{
  "d_model": 160,
  "head_dim": 64,
  "positions": "rope",
  "rope_fraction": 0.5,
  "attn_scale": 0.2,
  "init_std_qkv": 0.0372,
  "init_std_o": 0.00931,
  "lr_head": 0.00719,
  "warmup_steps": 272,
  "train_tokens": 117100000,
  "dataset": "wikipedia_en"
}
Each number is 128 + 24 x the weight over its row's rms, rounded and kept within 0 to 255. Layers, rows and columns count from 0. Numbers have three digits each. The size before them is the row's rms in percent of the matrix's.

# down: layer 7 MLP down (transposed), 640x160, rms 0.0367, rows 237-262, columns 80-159
# gate: layer 7 MLP gate, 640x160, rms 0.056, rows 238-262, columns 80-159
# up: layer 7 MLP up, 640x160, rms 0.0527, rows 238-262, columns 80-159
down237 100:099094106115134109142153115124131098158154124137101061149087111119131103156111129163148129115118188172107115126152163196153169090096096114132155131120129102110113112141164162164141148140123134161131148130129123119127098137130117115078095151
gate238 107:110155137094142188132128134161125154148150122125134106109079138123121109114138149106101135103116164126139142150128147140104125112129119142072104133101170188133117161134149132077101104116157118134150131180149169131142079155130142124117094141
up238 099:135146107149140124155121176155151142138103123164158124138115092148140128120091132115130131132132107143161139168152081106112144085114135088089099181131166100103150131148173116128159164111115128111153140128154135115115118099118135101125192182
down238 101:134133132138177118097180107162173107117121127118114136129120101091131138089116079125095091131115107067145103098118141107121102140147120178095115155126151149096146123156087118121112131094109133125092081074083136138143065154134123148113172136
gate239 099:103167110158141103114158165109101132124144131120077146108100089204134090157133090125123131099095139117157139106073109143120142114169147093166122154125129146145080118108148100122144146166122135146111141093139156123109138144128112175087135146
up239 102:117123091120140082109147161138108111125146145135111143158115083193107101163132122099097125121078120142156140099122112147125123122108163163148102166130121143179143146147136104112092119140144163118116130143148182126129118111110081142120147114
down239 094:160139118146129143106139091134137134111149094118100129114123170088131180121122147132139156139140123143136121135080108134114100163121119158159127124075090108094100139143131169139167175101127143125119126160111142081152056126158140134147136144
gate240 112:127147171078119140173123130163143104099136159118159092128101124212106169156104135128101109128098170090099127145106107111120147117174153140131087151109111136138116163125161173152108142160157093137116133118160125113086169160163137107099155117
up240 112:143143157129119147120152120129144112100148160137160128105127184146135177141110136094089108124122163075096125147140132125136132151124087101101114103138113124155097135111135128128123155101089082131110160139123095104097064127161160086138152110
down240 118:121136078109133160147119157157116113142100133163104073120151092087129140127093117126122131110142128146142064109130119124114097133141144114101138149138158138160159155097130155080184116130130107145101143113098132137151113102108129130107143146
gate241 100:125129112171135113148080094138119143151126119157124124163084113121115100133122134119108150117159111142162117116151077118075117131119120090105101099147133125131124112113100138173169116133195153144132131121141176111103133124099130140151130124
up241 097:089151142116124085102131149157114134151163127120105088156105121194111084138132121148175122093113117129171124098112126110147116107096121092128107156103120176177088149149142126157110105084163152128149119093132083134131119145094150128099158090
down241 101:121109129148154113133143106148110160072122113143135117138107153099128165104076137126072150139110153193178097143132100076107075103145135150120124165115128099131129137136104143137164128122099087137141139098110136153119108121083123166149143135
gate242 106:109094154128137143128091110143115133123123101154154154128134158079123162090111121138170094149088118089115091104108117162136104097130090135110111144139129133107121127116146104115145149070153137171113130110089104178145113151105144112167107121
up242 096:148097132090161114116118113062139135103091127124124150107119145132144139097143137166082134090152134146128141136108090154150110157148139096137183133100161124149146117136103124134098165083123165121151109167140147133109110082169161122114160150
down242 107:146086086123106159102127198152146113133135170134150084124110154152111142149116115083140117133102139129127136157129089142122124130121112118145087181121091136128112115097153123147122121156102108170101149142141088119124160128162090107102103142
gate243 105:129136142099098103154140151169111115132142103110119130124123130091125167125082160127074170126162133094158144186134154148109148141123109142120134172118117152132122133142101118110160142112153116131083117137144136141137040124151116131117108112
up243 108:160119163142119136135149138082124102121123095082134095162095092110101104154103128112166112113140157094144160136144124112185095138138133132116099127125087131182154117118116152136138131128141118145120108139118112118143134110104134150113141078
down243 106:134160134135110100138132150156132132161108138140160119094146148122148135181113078167166103163099155109136121143077123133118130090104162092148179138108131135115116124159153127139112100117140087155163106124092187146128169103100126140116153125
gate244 114:154105149140121120163127138132093171117126080112149124153137128147117112107161147108125129152137145139103085129100074087070122155109130124139155122161154142110127146071140093169070149144151153116157124135158152142110112115122149144104120110
up244 099:088128108126110147141112105129140106123144167094127111119103146115080136089126135167139057151117134097152124132119137137164106159140140175102141143142089087089104139148148153103172128121140162124129127158106122141099191072136140108176120100
down244 105:133135136113105090108124097134115096180118107158113155150143131158122126113152110146102173077134100146121109114114140112142184091145148123140171143128118167134149130113104156109101104148109125121131139044184151158145112121125135127118175169
gate245 098:128126188125135142127110069106135155125159086137136130159111073137097119140146148114162101114155140107136114146156102113161098150151123083159134145126105129123151129120132099158118145095167195126085098113128150131131130106135126127150087113
up245 093:105173076130149166126108162145092100122166122142115087144130095120127122147108097150146124155105138131142141126180104173141126141126151087109126148115101091097115108130130105135139119136146140148126144133148139143143120123180152108127168072
down245 099:108113134126130149105132124123135126104162118154145159081144170127116112102113110106101145135135119121146107086133157116158126138152121136115114157141110118104073208137125165128147170155096109102098119091143140099100143114113136141135122131
gate246 103:128130096158137136111103156124163086133115126125185133099080161133148118089074133112122137073102114148163161128101134129106135115124156132099100113161104081125137097130190142136113119158104132129158143111132106119125181144121158145126155135
up246 107:123144119058123129106149101118139154141160086147112102144159112100115131121164172119127110150132163154133111122150143144116129098166104164146150147151144194130110138113105149103083140161147132174154106115130181145143078135138131111152166108
down246 104:091155138161126104104120149142125105148114133156166166134120145166123106134113150129131154102125124140155144123131102168119133154128152130111146120138102146137126088130148139211092088144141108127119106162102137093128132165138163162127132144
gate247 093:087163133139131166093134111138154151111134117093161145141151139126170097150117120161126142150113121107098150149112119122112144138159104163096162116128152151128136114109095126138124150101147128083119153132102106177130083151151139139114098139
up247 096:177093096117120124122099150149158133100134156158134150103128137099153121175127103102118148152111143155129094130162175112105131126107112111132156193103114128149080102109123145162132145137157155111151127134120088088115118149104152120139116120
down247 101:090125179109125145118126100130108116092151161113092121095106075147135168106143148146130171142125138117096178136133148103164152108140146132133111114151118134119141127166091110114134123131144151146114084122133106130153135151193136116097184121
gate248 100:095127094134116116120160122102141114138153121140107132150097184119143140141138138125132094124163098142091142136076124163154123162131165136087106117135115076157086099098124133096095137162168122089138109115158131128092105127125123126107111134
up248 098:124126142103128141115121120156071150148181136112157118121139111161119118144171112117153154185117133105146101145114137084101137075122128105141132118124144140082103108102132075116123090123089135164166127143128109098123154148169093173138082141
down248 100:102108116138081146087110121087122094129130116145110151138117160140112095146091135137110050108077149108110100128156109110094177132140077097089160118139142124147140165141155111162097110138157095124098158151121115138132139146106133064147135091
gate249 103:101158139097109159116102077100106102114166180157119132097107085130121109070124119091128167130116156172130102114123126088105164111135094137091123110075153131139147094095111118140105070104118112143120137153123076121132139134096078102102106133
up249 110:147135134180171125167137178161134149141101121101171105130115169182134172167081133154157099092140101084142171155164099125150113135140181121137106099167099135129141142146156145163107176166120111149123131128151172144101129124148147131120147127
down249 086:127133127134109133111146106108146107135124120178119103112159129099196138092116149137152130108157098139112138125132071111117126157133110139141103146162159098112121114142153129174100138125150126134092111101134112133127144141130107106117151167
gate250 100:094137139145101150132123118148067151134102136083089166125103166121133102137143199108128123151110097166164138131129130127115158133137168130112152167159159121092150091100113065140107100148091119125109121110137163180134123154118135096128123111
up250 103:108122163169115132090118133163129124138132139116129153134160124126168106123109155095162112126127158099158158104094128088150148149174079096115134141149113130131108130146101176127159103104089095121118169120119136092131202117132150108124118102
down250 110:155128102148146115135147081150153172095145109126149152138134125148130115088114087123079112126097115147137147130139127098141103144148167129185115104156156082066132148123078094120119136117159117129129132140107147106137110111136116141110116151
gate251 098:115120116137133079144102120144147142107134116124160152088158103113148111106167177146174132143103137128092103142100125112150114085147145159100141109115074120129176129118101142119102137167159142172168164115140127111115096162114150150116121160
up251 097:088139164111137146125155132132120156122137133130118101117162132130120102132110132135096122150128094117127100122124096112137098161130150121137092162115113150164144119119140161090116181124147098090123137156159147152082146120106120095089141116
down251 102:142145112139140130133103134095173137152146119107086111153099168089132137128144136146131105177097087146145125140105180085159124103129139145097139164118126096159146133118124112067117142125104101144121129121164100104117121132119061122109123127
gate252 102:102116158152155175140146085100127121154107170170159126109164149093124118149136090110117089115118162084133142162091104144113127148133105098134171130143115128157123093124128111114104139123152117120112131126154099090098163085080167124074120134
up252 105:127133141143157129140106124151135167131141103158126101140101177147172145123177133105078110161148146096122146092118096107116092125158114190125143135174155126090099155142106110132102135105078166146125140098100110132148107120109113174135111106
down252 106:164113113137106156144143144140136114112151173145112134147132142098127086101154171139117136196125137087124087089129172127121169109114137123164134130125143114146112130198133149095125114143082137129101150092148095142114077108138110107132100129
gate253 096:130122119115118118112160129128094166111103100127089119141122124115125096150135127129148130124167121108121083136100103107078110134073162122131110125073144150131170085148113104144137122123118157127153130151178127162151135107152064085098099119
up253 109:141084109147105123163145120166140110152125119078100127085104131155120139119128152147148138094159144164136125094151089135145162116159132123109110112159128106134123155105135156117140116174126087165120159120115179106128159148127160152132151162
down253 103:115139118144115147118096113084171117150126190094092122111123139146157078131087101119107126104095103116110139138116167164143163154109154134142168115158165152127161096153167128123167109128088146154129134146130147153128138100135111121147129159
gate254 099:146147129104101094125127176119149103133131121123144126146100082129148115131107159140118180126156127124202158121153146137140175143128172119155133115125137138137084129112090157146120128184110088106092170140140094137151164132122120100134109129
up254 098:147133159124111113164096094073143135167129110135134100085113107124121168108113111124119159122108099114133145138104111144123144110173162123174149112136132134142197127090136124145155142132098111123107107138126107127093143098089164110102178153
down254 101:131143122111157145141125117172109129104128111157101168158107071097147147123129112148085138102129177111095134127096152103116078111132100117133139122120101136096152148108079147080080159098109142142149157122129133135138157145132134094178124075
gate255 103:159112145107109152121135135174110141077096131170153155114123172169079110149119138084115061120130116101127141125119170122107101133153123134114177119116142104106148140095079114081128138120141161139131090102092145120118142168151134084112130137
up255 098:108164084107111163114114102173094097133117127114125126140136141109164143160152119120119147135107111127129143174122121110091123133162145147139085176149160137160103162149120105159172125127166098123084100144142121138113096113131161148108169107
down255 101:130109159115124171120127163117087153125116161148120102146158123121122103115090138151137108080130136117150158136135149145113123126092108146146151097106088157127152134159125133114103128151117143090137091120129138107127135107084103141151103130
gate256 109:144104144139136101119098095126166142108145132132146129166106115148093134152079115105125086088137106116105152145123157171144142145141141159133103121080167128107149150136147128083086169108130186153150142122145136131100152129110111132138145093
up256 102:136098145143114097122116106113155141133092095137125130153144111084122143137083086158100149067166135107108114115107173128129112121129159124173113085152161178131103143174146110111125114117149138126115122129132111143130114151096154145112174169
down256 112:067109110093146150117156113140124139129121127077126164160121146106117127089140143167104100133115166134134115109106125149090131086122089098116151117112112128130166112138146120143130174121159111106153117177124134127146110099168141078085099117
gate257 099:133130131141111168112111078089153141157147118119152145106108100082123110130160106141127106113171158127160113108086172085122155122189091146102174143129157126122100108162164067151113127123133103121100123103128174102132134163094129136168102125
up257 110:124105127125158129132133162124128133129125119135136140100115113134117112176113183087124123159135167148108106087088156110128131120130152088136138152129109105136132181103151122131162103124122104124118102133141132070113160136130110154101099121
down257 108:138144148121140128151124170110125074132103162136122117102131147130154122105149146110141157136124075170137138186155153121119167058121111111106125141091127145150133130100144136103130112119164132147146124151117093178133108151111126143124123108
gate258 098:156096106102131083117125101126108163106120135174118142104118150142153122083141121124096134146135110156087118132114081088082128130102118102107144125122129158148161137126131105127135160137124164137158115147165155162086084112110106116067145122
up258 099:155109101134148146105154157136152086154150117111104122162148077105142177101164139092139147094141132120127117131116122142141139150097110128095096099076139121125124108129120107093137124149139098100133126134133147121117115146093145090176162154
down258 103:178139147144158153126125113093155132117142125060141133140124136138154128176121115076144115164126128159124128108069169121146149113142104161125115108145133102133099098104172101136142119113156120110135137157127105175178105129130103171082112082
gate259 108:089103112157137156089133110110143106135160125104076112107118086074093117122134145125123158135168089168157112129132088189119150108120130127148117170127121158126131118152102146144116133149121133101144109144123120083102132116114096135160178103
up259 096:153108103130115148155095137084092159140105116106128157164096136088144100133116109155094094124126154120145106144161152133103143151150106105114164151147140113142098177087136143166142161152134120148124136157077165158157118101117115136144088111
down259 102:178154128165149127081098108118170085131164109080141100153146112138139136115107170101124146116110080123132126125117128152147143177131106135131149108130096135078111111182155132158096136113110096144134099197147120157110135141157147099142127151
gate260 103:119113182114174131147155129097144118133146118158150140136162109150172105084126130130133159136106145151164108112110148088081154118124151160122194138141153135157127130148112151151130125118136150094140094166186125152121102118135136077144142131
up260 114:120116115173116135122128116155156109133100144140156099090076176132089175110162123132113114127124099116100115130161095157112124160146110115136096118140121103106130135108152105101124142120147129127129113131137129144141188115140115167118141119
down260 099:178114128131101117116176131103126121163111163146159144110113168148137160109091144098116120092110131156147119106118098101098108136109119092105110130143149153151097112147157132115119084153124118107163123141148117137137178058134146135152143142
gate261 096:142087139129132103165112138138172164169146197138130138118141161117149151125098094148117161166133124173124103111117107161135127189143144166140147113120143112121136124130165137140135108084125138131158088115135144104135096118087142100114149094
up261 105:115085138148121110096131131102138102151110151103103122116129130136129103126102129086114094163137103105119131151095082095134103162116120122141154095152149094109075149102140143098171157147108118123151132107109112111109120123091148134057148145
down261 106:080148173104160101107101174138124117129141123128117097133106152165094100137133154079096109132155145144116121135177179152150155106134144125155155125122161115103135168113127103119171146096116148137096115153166118080129101168108127119075133099
gate262 102:158178151155139092096125102110117086123135108114127127092114130151150154091173152134136159133160165114133161108140107071124156104136156099110174153185109160082094115142102114167108111164085124137100125113106118144158152130146129139128160146
up262 095:125112100142130155128121163142151132146140164135091135163141104112067110165120109148127114116115120105086161118120130195152100098105174158118123118142162169107157151095127160072149114077127129122166084151149108089127123128100130129141103112
down262 094:122087116141100076118132109110133157132110143155127135106146113127177145152122155123129110145129110124092100156158106083107130168089103100099142116140105133156138145114121141153144156121119159147143169122164143136115141121148148150128149121